config.toml
d_mlp = 1280
vocab_size = 3766
norm_eps = 1e-06
tie_embeddings = true
lr = 0.0122
lr_head = 0.00855
grad_clip = 0.5
schedule = "wsd"
decay_fraction = 1.0
final_lr_fraction = 0.0
seq_len = 1024
train_tokens = 1410000000
dataset = "wikipedia_en"
Each number is 500 + 50 x the weight over its row's rms, rounded and kept within 0 to 999. Layers, rows and columns count from 0. Numbers have three digits each. The size before them is the row's rms in percent of the matrix's.

# layer 11 attention key, 320x320, rms 0.173, rows 277-319, columns 80-159
092:528593437488498517521550491455484580545510494517522505501575553539489508571418486420556546528406534538503587516416474442468408566497449446459443457459476581534533441571546422541497554429498434527478457572583465498535397593564431461461525435
100:440510475382475547517520418569511392425417403525521596505493528554420423482387450571524416571541533550598502509527498535456513524499516461501575520431506487481502489518586476511484448507519486555560461426445455450484478452616549478421474407
091:511488558555462560508616602457593477471482479505552515477448497562490511441518480413590384502491519488486479595555448452516504480440494410460510543537386427560502500505517500569494581559561538410477475401479510505539594584500436467519542524
094:447520510493519476542449573519521518506435534551439542556476538550498469517538559523584442507439496561464461486547452578528617477439514482519518485531419473573405474457453514507428534398444565521448508527449450451416395486522543516476515432
085:464510496462516562450510472404516479475499417514540478511468509409467543517554472466482527606613492527550491338490421514595507536505497454551530538541546476467448557422504576524539460560452459472434488561493421540484455541557531434538408495
093:444449496492510475512548529489476549568513619501620468518547543513455513544521503420528522434442458584435474458590455533590439512519472476495409529500580452390500466524530469455548493524481531561496557494441519478518484466441456494492568499
096:510458459469489462462554595460512443484543447567541508501507421532580504620507568490540572425498494498563554422507433469485454543412483513496528433483557492581402556406555501508416604521528483499565500517492480541495513538491486509539505598
092:427534460445577424464584546563524522373459514568447517479389489535468526549602441517524418474559454498528481584520402575510496525494480500516355493539496494467584562498549499510510472437457487487479474511383496520498512454514572522533563572
093:462455485454564521565489531589469422469501519440536514569401472494591398526563531424470518411506519446589524494449505484597523516435457445420448552490540470449527482525522457475499508503425562448450461403488469531515443503459479437596586532
096:527490604483502547479527514421502486418517534524506614464486535484484589497514447503472474565480530498599459416593522416583599454598511546646510513431537448577479589484575397581475505507447423502507499466487598531466535442483485549472524554
087:573508498539529455601459527529503414488554474483542541541457502523594456459532457540396559406555476552438484523512522606397569401452498430512550422562407444485526487550545590455453495487505484449520522405495491410409529531494375436504471505
096:483468568545483538375459587499476536409549486535490434566502436552468429525508504575383554604428550462478589552511442444461541464477494576453502508511480530409448482476578464511450538446471599525527473577525466485496415490433495528471386513
097:493601539436442441530496484527482492450488576439438530369536545405601563566506497425425550604502486545446461555447550464488571505474560451547520560487485456524448498473552433452555552489413503495481468546552553385469495560485468481514447334
093:517522520475462539497488476469609536501542493527519456480599522527597460418470448539455484463550510404477505456475433458658527534490468475493485499498456487552516543557428613495530629535416464451562454511535508490545412620501555415463430583
092:574489503519588505507509588586578452491406607517521476534516362507491517470553520521475481473513520488466392477497505482564512493554530451486479495433427553470634463441467455542478557515430415617505519407496470537578542521477517627474484489
097:562398516417605469484439501427461563538486433470485523484503469482485428558447494511477495440479559518549505558464532453495494471407402437516541590425457570407494531498449415404454545565472565512452558584546483553437455501557451476520502430
092:501494427536533541528443557548468510436378510504461528484445485485484465504617382569520492604492410440530426463475477440495490469450506474533459449491491510496461593490548429564467538517468526479462555601477518484508424540502518489487510594
090:533478495507510564455459432556445510563398494482510575547459549537554568475445565476556513574503529580572512543642457506503586558514565538413543463454395596449446549483615440582546505539489479563509505527420544474518460538522472566559441439
093:458549535475442435525506487538494494575550484458557568491566561522526450467496505436580478531575482486507513608479583455466526455498530506531367468542434503558445582525629512481459466550398576584511499491471509513524536498499510489485426471
089:465455536467473433460494538481521450438471545503469543516491454432472521493426404580486571500499474472543413574515466424445496478522520536433458556516538446483598487508598515548524458600534537453447530549505434498577516498415467539470546378
090:593455452550538573499492521396465527530532477442500526446480576570406377380549511600478463421555535474428461464561562491481520563528446526529513449464462451604562542452504548513453522493467543495380519548519565472458532447539462544565601445
094:607522399475459449468505553513570530503417486609434569490575547488394555535555526537549449604478511469505485406494481545441491490438507487613416432420503488404476515550531517610480479580490454538506476538387534484470439567535515564530539455
095:417557551565524554489546562508616467469547533484512510476449439490545349435466499497466517424554533657485529477482504473486490519515505433495505436426553483552426458535572452454501494513515515548571432497526471489555365397533478605567580483
095:597498556475498507398590462561479461483498433499472428513519470518502466475600457470475519472467502456526517484627457494547466489520372485494513520524484560457429468467479485481434456574506492395437451551479493444391472514513508474513447538
093:523454481464534535417386561505497477494560496434501513496536490576449538554482525496474525503505524441484531448466544501626480445455522580416453531561514511466459576395496499458520494596452493458518486568463572459573563486496530477466416398
092:592580470548474536520472437507541482461525472427456516456480523482561472439524519551538452552477450406539404548421446447441315465512469478539483507473565575502531575491506481405590574519568526455561504440566512489496437513615545466449501549
094:480534506461477561602469436451503528510491519553456542416524556507518477538467509537479434483633370465482542526498502488493579401532394500581446533455503556507418452464595554473495394425515455546481540525502326445559553480523540494521444460
095:458471521580456480406508485524565433543445463558431457497498479436456570521483500482563444436497444407408546537489523497528525533544498534472561506440484475537483539566569579526456529467481558519610518516468514530512495424468519516549549441
096:551484556404477514531533532587519493493509505473555444402438525507501520419534674434504518511419511449518537488478503454543421521468454389529457486423497551484582599528414600507422521493505499562485447552420470512536513549500482528461484490
098:443547464526481529452469606543555539530501488511470498535543511507416515467552412504558433504602468578455516478593568502563555439517477585546534513497500524462478497460444445493500489527452448497548493503498477550522489499426481509510503511
088:513430445451483545582495479465504579476576522529435558490469546490426557444562495497491429542416496481542532532447503538511506484606532545535553550512516445518591548488501511532558462524463538449487427454496436476554469498487461439483520503
099:501447538549507523416474472509476549544518408551484447479503567514577512613532541494443446541606482476539493518474383521496512541527562461529489474560517487475491494459512476525421470503493569529496499483493489549561487527432450561399455480
093:544547522508614493478471522472511534565454539459471490473502560549448531496498506556562481459448451450517518400464525517497481452537469382456410558540511464512570512561520496591586464598444548448495487505492455463528500479496486479444400590
096:586564548535567545533447466574487492483442429560485579398465528508509485531481509468513594506405489551397465498561553482479485524616489540572543473474436431462460459492495514487612429454545509501507530576463509475567431498501520394477468515
090:432615558501523479405459526445540490526502425614507476497547485438491498490553543484492510542553472483435521514452459522470630481488483498691477516412511462487505535523515485591460583566441493512507589500402522482556530516484518421478416361
092:483584539512521522450474417549429517555578520520543503493522464546509450435478468661554559538476466490507478510456411391600465520554520429444507494506457431460469491490552598454445489523489449421518412513471548532490521506447410520470601545
092:456415496501453482474410591500463410532544580568444420497496486463470540505564501510545493504507537503521481353449428542503466464470462502505540491439505501410408543419493532466574510485517545457432533477560517566582473464472474548566575556
093:429552471504584435611528458503522470446401502570431449537521545528518563436621573556547513431498454520431487453520525544536663454607459464498480493439614410628485524519519431578514491488495437534491486521633464534440499530472544507600462599
093:544464496539503438469597538603564537436457479514512434593488452527452475504506473541619548436528484485410558499593598605532477455569501427446475421527556470488415536564534550569492503432501444554520494423404487472564523503559513475517493541
090:486484548458414616540473540531554477533460472500556553569457562467441441570535576556547522475501557432454493626397460578482600599534561522495554441477514467508423542466534585487519484559507527499501531460478459498496472503538558465565562491
092:562480527483438430534407540542461549522466433490493601444558483476551469497458454559550526475552557543523599464517530433494580503489578546490491526463437418485545394469500479474435474501448587437452560440505516404498455519484560430540498466
093:493524476551520560430596546555540573533426588564397606508506455577515572404466596478608494421426489538475599621457539583567453431608433528487483541621495464486501545505500464561495422455485524509484478579440396420506479545516499511442462485
089:532524446511473584482429482468456497477482438471501499383444534464436477526430483466571510446435501452547492635521533511522502484468412469477531498523566609486463504455471397552545574567546440558494438486346477480445542457491455557565442580
# layer 11 attention query, 320x320, rms 0.175, rows 278-319, columns 80-159
095:479413466447527519560496518494426478529587508489481437488514557501401429557484527549550526459540443481408446507505535497521565503507566441571529480453535446586499488411580566386560535502470496531443494433538500570441452513558508557563427529
090:485476470547506489434528414473500526517421507478501510476503539537448535506491504538513381589571462471507470514574477469417431565506451484547514427608541471441498477570472482549477558525562549458478465455614466560479503542447455487554451489
093:349498501525556423391544479527532528519546498559497482447516502540569462585595529382491461486458442450493540553575390491477462468425490491515567436538473531478504538568358588533452540501512535542486472502505462427440579472474517452533547606
091:524482483488471480606431502460433489562497559552509482461481438371446497463536452510481462473573520542556477498426420518521493539539494592475500463470617556503494495498544585528523564466484549483462447548497441483512415484453492422491443524
091:558437460496488465526400496494513499485587512571497469485556521500480503438580532472650526521525407526462489463587476408542488581539455481496559476488526453446486542590476470541540449505502497516524566576526549522504584511479495502554526396
090:452419480503491488516462541521539479501499527514475466480456401506446606488514594460541460526452561510541480447503508568504539475463454526413570495525459529464415565465510519448447532482440530467552538528544524495498604552558566482466505541
093:505463451534517479511552468506461524420535514541433583429485501518510479544466536504502495432539466504570473533390552509479477506478507546522510418499543514442520504555529439497451569397548527496442495470436518605542557594475534504515472661
093:558533486433509522454510522481524472494486532521494591562591497540486494505542452448472478493520487492485535506572543514510534494506446395534588459445512475497429524524464474529555470430421517527433521514514547487549394600409499558536608454
092:598500571397586393518490436579567498472539547383440518535492452500495555503384414390448593544538495434556545522435474512616451492455440560518539435488435531550517486526451532470517487518425474489521437540497663489491539458483603407510455487
087:422525427478453432429392514575545428553535496481506539525412547505516527522501479508424510444520506611524516510452521548480519500469529476481505482589470520443578564532493428506548474534483530411568436496484409526508550488524569504467561460
094:585561506511480488420466434543446575469677517480469460483553542467493503491508457463527543557448516425610495478520480541494510541525512549541481567517525512532479477546508510490542524533481574435550555519387492535429450585477437456490519522
098:456638444482512482520493520513464459443458455462465583409586539498559471532552462526518516600498475504525532584444496459475465636447463456556415507490507442449434501465556493442512576533537487441428460533426517456472475514451528548440450525
093:578525537571545550504408506545537475508605469489519418510501475502599556469449481538512467517408478522504481449476482576455533468522466403497477534510525453551553434452530399564440549489440495439495455536547490531473527501517491616507473574
094:481434589464475442369445450500493448485425550508464540478528398482472481542517595507465562480573431559536527577538421429498487632500484494472566475496498473472655513442493462571530447493402567622532561503506509519599446542480510574499459527
097:547507497441525544523547558383475521527480548528522528510527448595523419533487523447466507480439551541533504458533527560439564409430482503577523498454619546453483493431496576457489491539472574425440492536440507527417500483527435461554508441
095:544492478523558522467478532499382544436482531579460551573511549478520494561528494483446457613403450494528454469496467500575480413467471497577618468497577474437504524603476468622523479591508614492481493521512510527587517517501511511573512584
091:504479471496632482529439456508545496501464529556529583467508507607496419422465601482519520490486569449568530574532523492405478515532560492446475468465555622400416588498529507485447525571541476505461477510396575630513488445555528548562519535
091:464572447485478522542455510605502455454545526478487571433517528547571499505467581492466499488483512496474453598403586485499473478473544519480443514538539601450523406616545514510498466548424577511457459613551470554614491467468566434584426547
092:522379484471441528463498535436519472433424518421518521460525527470524542485561429522436548431456592499553479536506585440561521465495490546523491426524509482599518443517524460554571455496478499537566474463562448492497412506486501584489541448
090:498471506569487530494398445503523451465488500425524529368528576476581490527451485512547591437579505528555487524474533534483460570455450597445409505543385543518548507433493506424449570559548406458411470529485474442518537539492497404482521437
094:446440441454556560452408548543475562455506515554521513453532436399468488491591505489440442481481509473484532535462577506432500447537508495586405432496435468462580555515435467508554436527502440499464561573506577451560494506498567451485473407
091:485447534551497439435448464517485507500512534567406570571509510420452498540532541405499516547462491562563555459403482495447434488519578516582578505565492497472425536482553550533540465563556589545442416528416412453565473565505420517496449520
095:444470573485476516462556505520547602544485530493514540511405494513557550535522445530473470472501400567511476446510455555429544544441465490431491420506484480531529465498499415468474554464526411512532501581561537530487447447424465604499445537
094:471510444486496588431489515448464545536550563549543403490517513613500477544498514505528549529531462458481492436530532516389484424537504448507506499462509546635459550431545543520481464522495460518532478477488451477552511463504453433527476525
090:559570562475466434571578466459457479549571500380448530549487416433467605392501409553580452451458514520529406520484495495435486438531507519506526483492449523521480476440450401555486382409526491506458492472545547520483466539561400478430465428
092:532558556484528555540455441397443512464432515536460527522470479537490528497502519526472580525492547506480599505543473486531550444530350531575447500507375541458415497439549435507426382565561415528445522480426438530621533510570582490413501483
092:464519605491425462427503547527506457546467480538506454470489462413460518592432446521461521435533448620551551589382476404394475514515479546473501513474467471449529515560495468562506564553588484579472454492480531496499475504597472546435488405
097:521491464459397458603490507486558502495500512459467501556414561511536490428586572522563448602435491503496500423487469449480517521527477459487419500358454491511469549506531550497532564481538564597598443467550443569574523559478499574504552436
093:487463532572518513527400517491462544479478516538557478524522473464518499508439531504549478498592395555492508569538518443460493517560498535485541458501495516390523449495515482528565551463576529386527482447476472490579483516485513508470524445
086:480461524573537540575536448541546508494468321476486574519489578464449605432542521548469446485417495456540540566475522448548524503511499482531467572541450520494496447472469437452496454447570594478462587561423474452518480511566490340420474460
094:515531549512629451503538460507503516469460489525515508638508553477538486602500474524518457536467418505406466461555558479469498596539478475581495452536467534462642523491484513535554579504468491650506504581479488497489456484522491551504515475
094:591486576520508498456517589531561585544449496419439407423468476558468502485501494500557524401421426453541638451486582500482570475510508412442440545445522454553503528467535482514531544501470473507456454523509434459622390526540524437487421502
094:564474494568532609558469452460486533582516442527484470377466540450516465545481563498621512483470486521470453576483530527478609490603578491534631504400489405508515422521505483441606471432551498463506517463490430452559553525515457425571454499
087:466520501424487474462500531558476530530533510602548537447446491429450493430491604615536482418497540547493462388433485491517405508481472518557431530513517581611456496472486537518490502532412614464466538507475592551571500427505490444447521428
089:483467554459468500465472470475539449487500519467426568468562539510492436517417475617540472505526471471445502393453430488524492483467547417483486511541487539457527496526485505430489503500447442467468440522422506552422468495466496515474566499
089:598449516513485508487423532518452464496548529546467386495470471454454551564464526462393501503539500480543556436536494536455393567466521546556544427498554580350502420417479434529477548495550504489505515531540476492492494489495493522480505528
095:504631466430507554467435513519500520388486474602475470539473482522567479466576527452584457507466453499482605492393530525581479496571451600484420461526573431556522469447559530507536561532457422461454491518545559630587492580540473495492424573
092:536512436594486493503416491486508475491510555584485518574472472486500502536492452533601503356542470584580554555520545448514399579510573454472471499557498534478447455412477589546422504532591542494369459438516486551666505461411443478510490548
096:400474543431471446424572507557495509461434451648526570562548444530390518590558441440552453487562480335523648526435502407466461475498460514543478488453481532506509519558511537547451516577578435457511484473515497524528599522556490388517517569
087:486591463579480445451401540521482519401463487473569502355561479563612565479487504528501512618476569475510514462489518498515491416441483476507561567523489507543554464534549399441481430553507483414576551431559455486566555582465507575547499490
093:526496544528483456567525547507535560547474543534442520463561627539489467435496549516598480456513508512462505519489535531627437520371494542542515474568506463403534574478523474439505497509533483555431548514451544499457496472521511516587518584
094:564472489547443527428528482443559623531561545535588492444436444481399469480443571514511512467426462512494478516602487513539522432542409481507473501414509544554483470460474373451521543540552473466521448535502371536454468458570470465565494538
# layer 11 attention value, 320x320, rms 0.175, rows 256-299, columns 80-159
106:519427483522543526453515479554473556466470564496444497489444483499542526536501446457495486498497591559482552515456472490487445510511542463497532506571495515421540562520537517545495459525507528534536506563479474473532486472423507592578498485
103:501455393467522533519503493521468441473489507576489488502545456542472495450564541543438496519460526527534461520509599545573535559507479499543472475628344495505437491452570500478432515467479580484397512389575473504439529443532534378540438430
109:571547562462490467507556479433536453552492478480465396412477471461501416476613521500538608473491519449527527486528542398445472499539443516499427578468520517509487471435429562529500520457477476477546497525527445517479484518569456499506394545
108:508476508523527548433549531461474538485422513415548454426366385432464486459394449518515532512508457463482540459535522483488492489618514513479442436503549502504539443523507425520484455479492457417593525515512515525426500593539531513487604518
108:498536477481481560503483573541457582416455496456423515433575419547555502403454483554420488536610506520479377493590532601484487492598601580585570519428435539492580438435510526482480511432512486522515472449503504504460504481512516479660518553
109:549437526529524473538497525490403590533482555523468439528542501562442452479497552528519497486525399512475526508584550485538425503534504498456444435450501483561514465413489528543496481574544509492431520479459458473492471494577497498404412391
110:484567464492517451489485451462476503470450483494549562490565403542626418546480443589493443498526583437557400570409497488509483523516485409495461553504517545463486458514451396556557479444449525571501467525482481432484489509427563432479484465
113:391504548449457511536501488401554544463508536581450489459543496509517448518457447542433435374538523504492566533552538556489582470487429470456518455527424581418448485521467504480485515452543408566510399415573570504511498548553475510527414501
111:442542444464455506471373454499509482529495475530485549532544417558588568519554589556463549528489431528517457383480524433466543461502496556577443547486455514564524488603426507464496479462491612543484509601560538544509551523505436567521522475
114:516560562494451529490481519520532509490609549539494435505575436503482544462549507507477510522450513613460473484431522523502429501579543491513531479455480487543478527458541532412603457529478516351478396501577415628406549444438510638421557580
102:478508515492574580466451512484546462501471463552388492476563514516426532483427580524471551509513507581490534491509536536473579464523422584460578507434503406502588539448585456389591559547519465465555456483476546570509359572447523548523551443
106:536431521391415462472539522489392493520490494544490426498434549514541570471450510451537471430596490501429506521521538505575476438456528529508510500467510508517463515514506494500522517547530539458516561549551569491394462537538439565447503440
113:537469478466505458534523346562492492499580518448489570493506488551430475499508566508490549538561503449527576478446491497576556508550559431467450534547493533630578469498561533563453496491399402573430477517506456417479515516484558493509482539
108:477535428442510466497436383457459512460538494561443504516542535574434407502477511456458520428495490542444493466458503452517428564461435447513402450531532454493577523597456536469462432484541426449497562504533534537481508532483486474508499494
099:475524458545446543473493418579455448538508358568548502411511485511526449545437479465494492447517408439464544576474491515559511480515593464513479465431487487508627549537543501508523456421494423501564456496578493526523525504462581501563468515
112:577617487368417509559489441490526524493498477524473612454499462557546541452427460498469433526449460511502517488500478548533489491548515532548544529487524569538471518451543606470578479569522428537499447511467559609465528527564549521512410407
116:381445555628510494501512456547442521505454487538464492437528456533514562553500515446448547433600496552525431460472512559487493427446456458549576456472587443570565540498560642507504410421403526410454473447483550575464491544460459532483508499
104:518485490489485466408520522497483513558395452551471444412435533453490445470530431521485531507462604477432511565506426434544469490503470549533488525545414603522456513516534539482445475440494489528448541475576526440509536433419562452438521573
114:565484509524561499447502480460484492383527441539463548490426463437495556547486426503569471582501508422478513442494530549478517497451475435368495479528508456499537444488568530550549521514483443339552474521464511567449486447521532439537549527
116:467464421488475439528487531445524516475379487575492541520504415456504477551534466459596605448502480483477512528484588537463467511503448507433593483631532516468529454501474518593514480549399484516475443435511539504548573445505421457564442585
113:454554568462433436473525409532521494448535504445518527529510474491485399520515576558560520583463468492515507548557499481493442556535485559518498473473534520460523537474575519576576346547402484443460532517513525431471431509444524560438498524
108:497505490505448470507559536487481502496573517460518452518529436526488494529542572529500480500461528474502499535540505469488515495478515505585522480482489415518483568551511418477472537503457551626491512580573563497496417455482558435506396539
105:564480460527541450451448502548481487538590542467482425558477499490505541519570431533478555458517506593454514430545454481556514452505468490537584480478473508465462396557465553461520478514561459565560467532447592373452501571480472458526583485
111:426487535511520532495612580600526502519565563485417475449470504506450554431484426454524592511608445441466602494389547521533417555466504500537520410466567508492433521534575494532499424559434489424529532421485627459569499547515486457458486448
107:487441394447506487414492461434546455528424480463494441473482404531523487532461523414525421427505574556386553515501440527580504597462519515579571457455491562453472507509566530529578479434495553475430598514479493526553446409527440539487529474
114:491484470471508353580493505496521496494502521544511437457515525586482496508504505489412536519488516449560476552455484503561545538421496516430459517404560509561430423490503540468572606479532459464527510422466472522464541575474502493440528539
112:460501471431429462465568651547490518494457494422556565501549524552499493573466513455412547519475524537533550496535465563640485405463441503465502521451452498501560559489493508476499467495440513599497534467453551517600492503503421517540531518
108:485562525515547534540456481533578464587518431523474534593533485563510553476538474447561527490516520565494526435366493544483448408523503508500509471434472546487536422525420425531550461484516538471592569574531445521442466505454483477427587472
104:477506412336559495479511572469520647496520518538495481518430493502472521511481540502481518507542458477524551486577430503528517535508495471573522485508505514477526455421511470456558504534493443479513547525488439514577453555454555545610543576
113:559505494490552479531471409478506513483496455519481601509528487519512579456464513402497495515562506519518463501520579548404497481544382511520519443541520572583499538526555498492427491511499532520473475568489491504579483523536462570554504584
109:553574480484462496494545532502484415516527453499447482524494497500458527497477474509590561494492555529498503504474458456529462501538415451611540538460527463518451510519462544509532517492435424428483547555495537492562485420503572517492445527
106:545526580467537552492514537448496514494568513563523549478574529442483426529500445464439457481453525484491518444569545576399515532450565499514487441379510629548527532531517419380580509425438603488557533443495569403540447491544504441519452537
110:464492516514478523535525507561429524537501618424434532478498451522542528457464492490378538466569525516534459525505499516506528467508511595400498456502519508588424487539550457455431433559593562553450468519445448517615505366495538499503548502
111:507524499502634539505462476555509418478468513498572520468447425453521408554499487498551624496432517608484447471423484489430597497490497576590498490479502436411505425500619451410491500513485428474548485479524464528594577471453499559463564522
108:410473489394520528542493454526565482475505473488575479495504504447587499493450485435625499420490533520527429499505529487502548473440572563439484486470554478542387412542524537494458484464491457510446421515588470483557523486512554482490519547
107:469482517444560499477471558456568513485513423370458508519452510526501482451529573491484498410558538469524519501453570513542557442595532495530497520452533530534471547548506567568455520514491457554515501554497483503552502501541492517482570507
109:495532531436586524390526415531534523583476469441526536455546482516495482648466473575562470395506434554582524525510479510515568437529484536622526502641475488519524422584551477487516475574499522532411479614541515528605447546456556540466468453
108:493544502479479484525503475474540485454449505564511504517455537450598493515506482408592454557412494577438448558526541438366511511474614525469492484481514444433503519532472568572470462497403582413415456559471527461450501543424525489515490595
107:511495552460568521571582513408570559437571345469525514567533431483553555533579583468526485476495414471492499533481478498450452391443490441476473480514568533505417497431439483466508564507477428468505424539463531508514449500501487472436582545
110:508571540561486503525480535595506436552488487511474558445466484532471510473597419567552381540543445503444497530482532521603533428513475493560496552575604606433512524484520480524515486471449550517453502532511581467444482418520520470497405535
114:536413556623464559477461525505471572518432450511537429552548445510522464555496535537466483514489516492585505583468453474438544498431475526526506523433480448549500463554508447413498446485557471545459596589466574454534399589480406552502571519
103:467462552556492459548540534510538509545480562473603577498526482375587508502463488482587586380485481518517536583445333468449418561502519486431490490493536525528520459458495550590462468500566490569496487564447396540537516588521583461511613492
112:555458550486548527501475518428483469520496386505476505433485423481467379470569667548457434588416453480558435460546533504425474613437544464546575540441567505523614442537505449450495433471508414539492459470513493542486513516431482483526544485
108:547498480572498460475545626548522466481481549477519532420484557462561475415496500484478572559530517486473492484452534593449512530479550450439567580561512492566502500498470445461557471523549526514525476529461469483450472545416428526488469560
# layer 11 attention output (transposed), 320x320, rms 0.219, rows 256-299, columns 80-159
105:531497462456515502480421505450524481473508420471573543521519488492493531491485532560447533428502390423462490555484540569478520462538435515475476490440502517593454501502462501534508492496497484456460530401542553543575514489546538413438555472
108:501553609502430435471516479546553494545472573458487582518433534442461468566477483441569486479545453513528522454473415421469529462515534445454566468396616511530512468517503555560509447490513452514557475540486535501596523568441473558447541524
111:388411455560504444458463472547503487493488513498552581561465425536548539597452494544451476485527540479536462531530410550561610479492572538480519437471462436482494529481568494476509538558469487487497488474447529433481549495457576522514521454
102:513471480458458395523367420562538430490586461489378581502618587531475567505528584488493500489527570526576443528527504477447469530439521454522500553505476566535493579473514537466522553523511560540468542527443528482572426443504455500539423464
109:568380524436504492480529435471501375542599506508536465521524531487449503556620474463563542457375495513555541551512403387512501544413396483397488498562523493537484553467486514508498489539568509458487569547543531528522499518429532481383462444
110:485494436505471531538502559512569343545546471505500535469495513542575539486526464502472467572445531473546478487413443541480516487457518571596513535528530452439549556508469502436470485445506487478603486547546469559533495468400458524562544660
109:491455524501496548568558495519527457560577497514501413523380594488367550462521544497481553468472398570415635460537469510462544425459492593499531480493518463503515523448487585423433482487504498436497533517559515581494489460559478572503555502
110:534508526493572471494538476522428448483486413498516514570501477491487595446577546475578583581449449455481460477426456504502463551540514532553479542516511451532558538458499532492530510499496579491459587537444488480500477467435543497478550479
109:527433579541551572508601525526487466501456568443490434402447491464382435456536412504520501508495506411498554566482421538558474488425467509493559445531630505533504460460609490544522567548512432436576534445445486480509479514485569455511456539
112:494481437540607518468515492441487520494386462457541580491505478406538506570462540531493525505513529392484429478509491454541586439509408488442442498547469529478589447570401481589521491505496462621549573478545573392545517522525490402540469409
107:495548387472405397509518510561471532449504541490581501528471503481571476522542456434572476521570461428441531530509476415496421506452546438568440567529551603539450526553450491550446423462475497503477522527574503426512570457589481504514512535
108:523518559590519518528467508564577490400605482442489557567547448465521421480479494535404531470409523484544595456465542495469468506550487476538472476461479404450510418458500555494551528473479488528448475446462473471552501520455540454501532530
114:501478491554538518473538600463552484494420563579464477540482534448559549462558493467523402479475551583418477400562580475403383504434432529564650479502533486435475577471460454497526502496556599431521461482506490538471526552512456412443522460
108:540496521529504545460503494536559528522383501439526466444444501420581579517516487568572533595482520473504523522458521538454548469555559494586589499428480527523465474367515490492593494453451507521416459496460482502486512505496514545541513513
107:496463537393525487531519555489554519448522595556462461633478509429514467468589453531526519588545528575548502478516523489453489494451452524531470567507521514490334486459539530482507494516580560522498575509470551524433498437427448528486552456
107:472463476616640522442526573481507411450552502485524358539511538348534513494538536485550542463521522518548531563466557487424426567456410475528528433523400494445468457529495384547453462510532551464471495477569450442517493515486481457437518545
110:618533374381477507492460519426485466469523479423533480526426579421501506449485567504579479518437476470472571501486501460569444594464488517501428515519402591459463435500464408497526609522615522533565487495468480447526521474560575423526473501
106:421605512557459542517457559535550470496568512489542550582555485436529535464452543521502439466558434523537546494552550549411545524486586507457484617412581416496500516435461484483561506563507565489523462549488464565505565558542464550565459386
114:440524532519495491619454532518474523595477595463529442465595573565514461454509597409455543489499497595482484566464511465511466479517485589573510490521540507519427590522399465476448416520513582625422528484492531443501532497562534604466459530
115:518552530550558523501503468532521487533564460434563464502507558473491604534530513544440401483445526452469460473502474486456564538508573464536515490359526484505556497556552484416473477509568498456489582511556477467486428584498563517385491411
115:535498384484526509569500578425470519491464467490454519513473546466470554469469516420437510480516486475482488498506505476484589483523496437514524492527502521534449437527401471442538554498584531562534435503513515569513549530585468441542440464
103:499544579495547473554477524513484527571422522539461518415594494451495460511528512482497457514485478564486492474537499579474466508433516499442516532539536548493473445464427553506547466438539466489529473446490391557441531543425480538437589453
104:475516476501428577496529542505533517469486495525502483387580495517424533456525534572489458500458498435544462512468570495454393492506589474492424549460542423525504570472493489536502548496421536431398523503471473617502472432549454526446399481
113:543590459487421465486429469438448508521448476540558504582487551492554410575555551522473447456472601509520399502499535497459590389457467430476464550603452529579552419510508544457469568452586482557460532541486366540490466526535556482613491584
110:401563553523507506532514608611507555457524508547520525504512556489452486499500484660557542543525428431584449528501484499437455423514479510385469530586455484592467539520470439463396482636466432469576426465506545495516508556485629456496466549
114:542492523482477616442549500501472555479548527457477514578464524419543504502480481508610521416505531455456485515508537455405483472493524528584563426581493508490591539503536563549486384494469529523498475539567546471504454490472555473525507429
109:513550510531556565511455382515515526514569536557434456509433488415473475394564467583555426502566474447470464530396591416372558585495528462510517489582480483461515472492450526487398531523504465440572514520490455569480472567563496452529438537
109:554517483479464497481556507526423575443506543465538463408453471497511428523406545544486499531501513458549452555604480510544501563480467488457506513504567445493470526466609629426453540517450492514420429414441548494544520465542548470505461548
105:487524595567437556533543542541478386512453472467531486453579518553492518510541469455557482506451516536463432455366572523468504462456494555451440467527499544586486513607457511513460435502476489552499493480534524449464565456564454427409458418
115:489544480548394532482533637542509419495462559495468392514507517416509409492587492545514519496470524519523470482499430460556492551493522500430457520434511470481559505509434475512615561459418453500477549406486451479447576472484552462428534481
110:531341489539455465458434464493447554494484518481579525475504486477481545535510522539397439525587468493571505513480565545484521562478567498431428429535494512485585547488512498589431423547557548574543479451524429537390444600496422457555559450
105:435484420567400453555522522525561445419389426467474463532467462513538591431515553497518497541498485547494478540439450421600464471549562553483467575532501368464483458474504622531396498548548425538434426611506492589404546502444486583441553544
112:507581574465491547465511539452498483587477401548500479517505576431489483621522507518579460524479362476524441435522506514525451533514449494553423470449491467449556500449456494543621517444353481550538560470532586527412527574458474462516504513
111:461537465532413435449495492414498531573513478510527482485562548554529584494567569540439411548565465450476576536536428536558441537439499553415488523543510516482490567543392565524551438476526563502457500490456489468433404469566474442490521522
111:553532513553423459513478525492474478543443464520409525551495531527428498437505479542455530600495502453448522578480474520513419536555487443539545518492384457463571543512472488505548572606492568491540535473396494551461537530526441468494460421
107:552544530590490507533576468551463536474486576569473448559540437508538485570436486567494500520496439504475440546571413493414415520432531482470462550542466497465541356505494513387606495449491525394460606446565532481535499478531463488492449492
110:499500441561448480601519599476458505417533511492409497606422492501489524313597557444517473541508490493434411431518465534453392468493565439368433476349512498494509525482540472540512520413554459488567607421519464474450511504562428439546504529
115:501462454576472569427484520557498488534569446433500495474561477497410477524472568597413559462528499483522507389496492481678494440517466492511513481487497514576526459426468514425513483477516412541481531526544512514500501455597442494475453445
104:495500538483468464455509448494558491575415667463498466460519601585522375452445437569526581441478564472483465524504456502540519567536510576499529487518414442477605466539493526547551402486431503546517618476582481500457515420500485437516436514
110:518471426518473513519517447432497586490529512526429468545566570471406473526471546496511568459485594469639488414504411549393498527457519552384565449391407416556471516501506514557471527549561524528442481464498409512554506560493531541500554501
109:471599464459525388499519525432520450500552536536438581427477507483465546427536474472465482479550520464393474423501500488565447540550493485508485491493484586474482511569460587551564585537526476467536444503554413524516510468517591479486430550
105:460557493465537492504445432451481497531528526534437470539416521597530497565547490488454402585489488495473436451495670514608616513501533491497526512499468477548469449555548408457554572501424513415554466459481593468479519435464382504431383552
111:471523442570476556487485502519513463512522568500458506532492478524525568545452367431531590427581505498439567555486478571569537394524399562472398490432387499408424517456502560498475592600494554476456560553461464423510514445511536567459463478
106:445502506429521501540457490477587546518459504523466466559564446512451487519504542524508448433449489501471504521596462465598487475567454574512433416440479529464469582488485493505402543496445477537485507486517508476509529472524580485546589496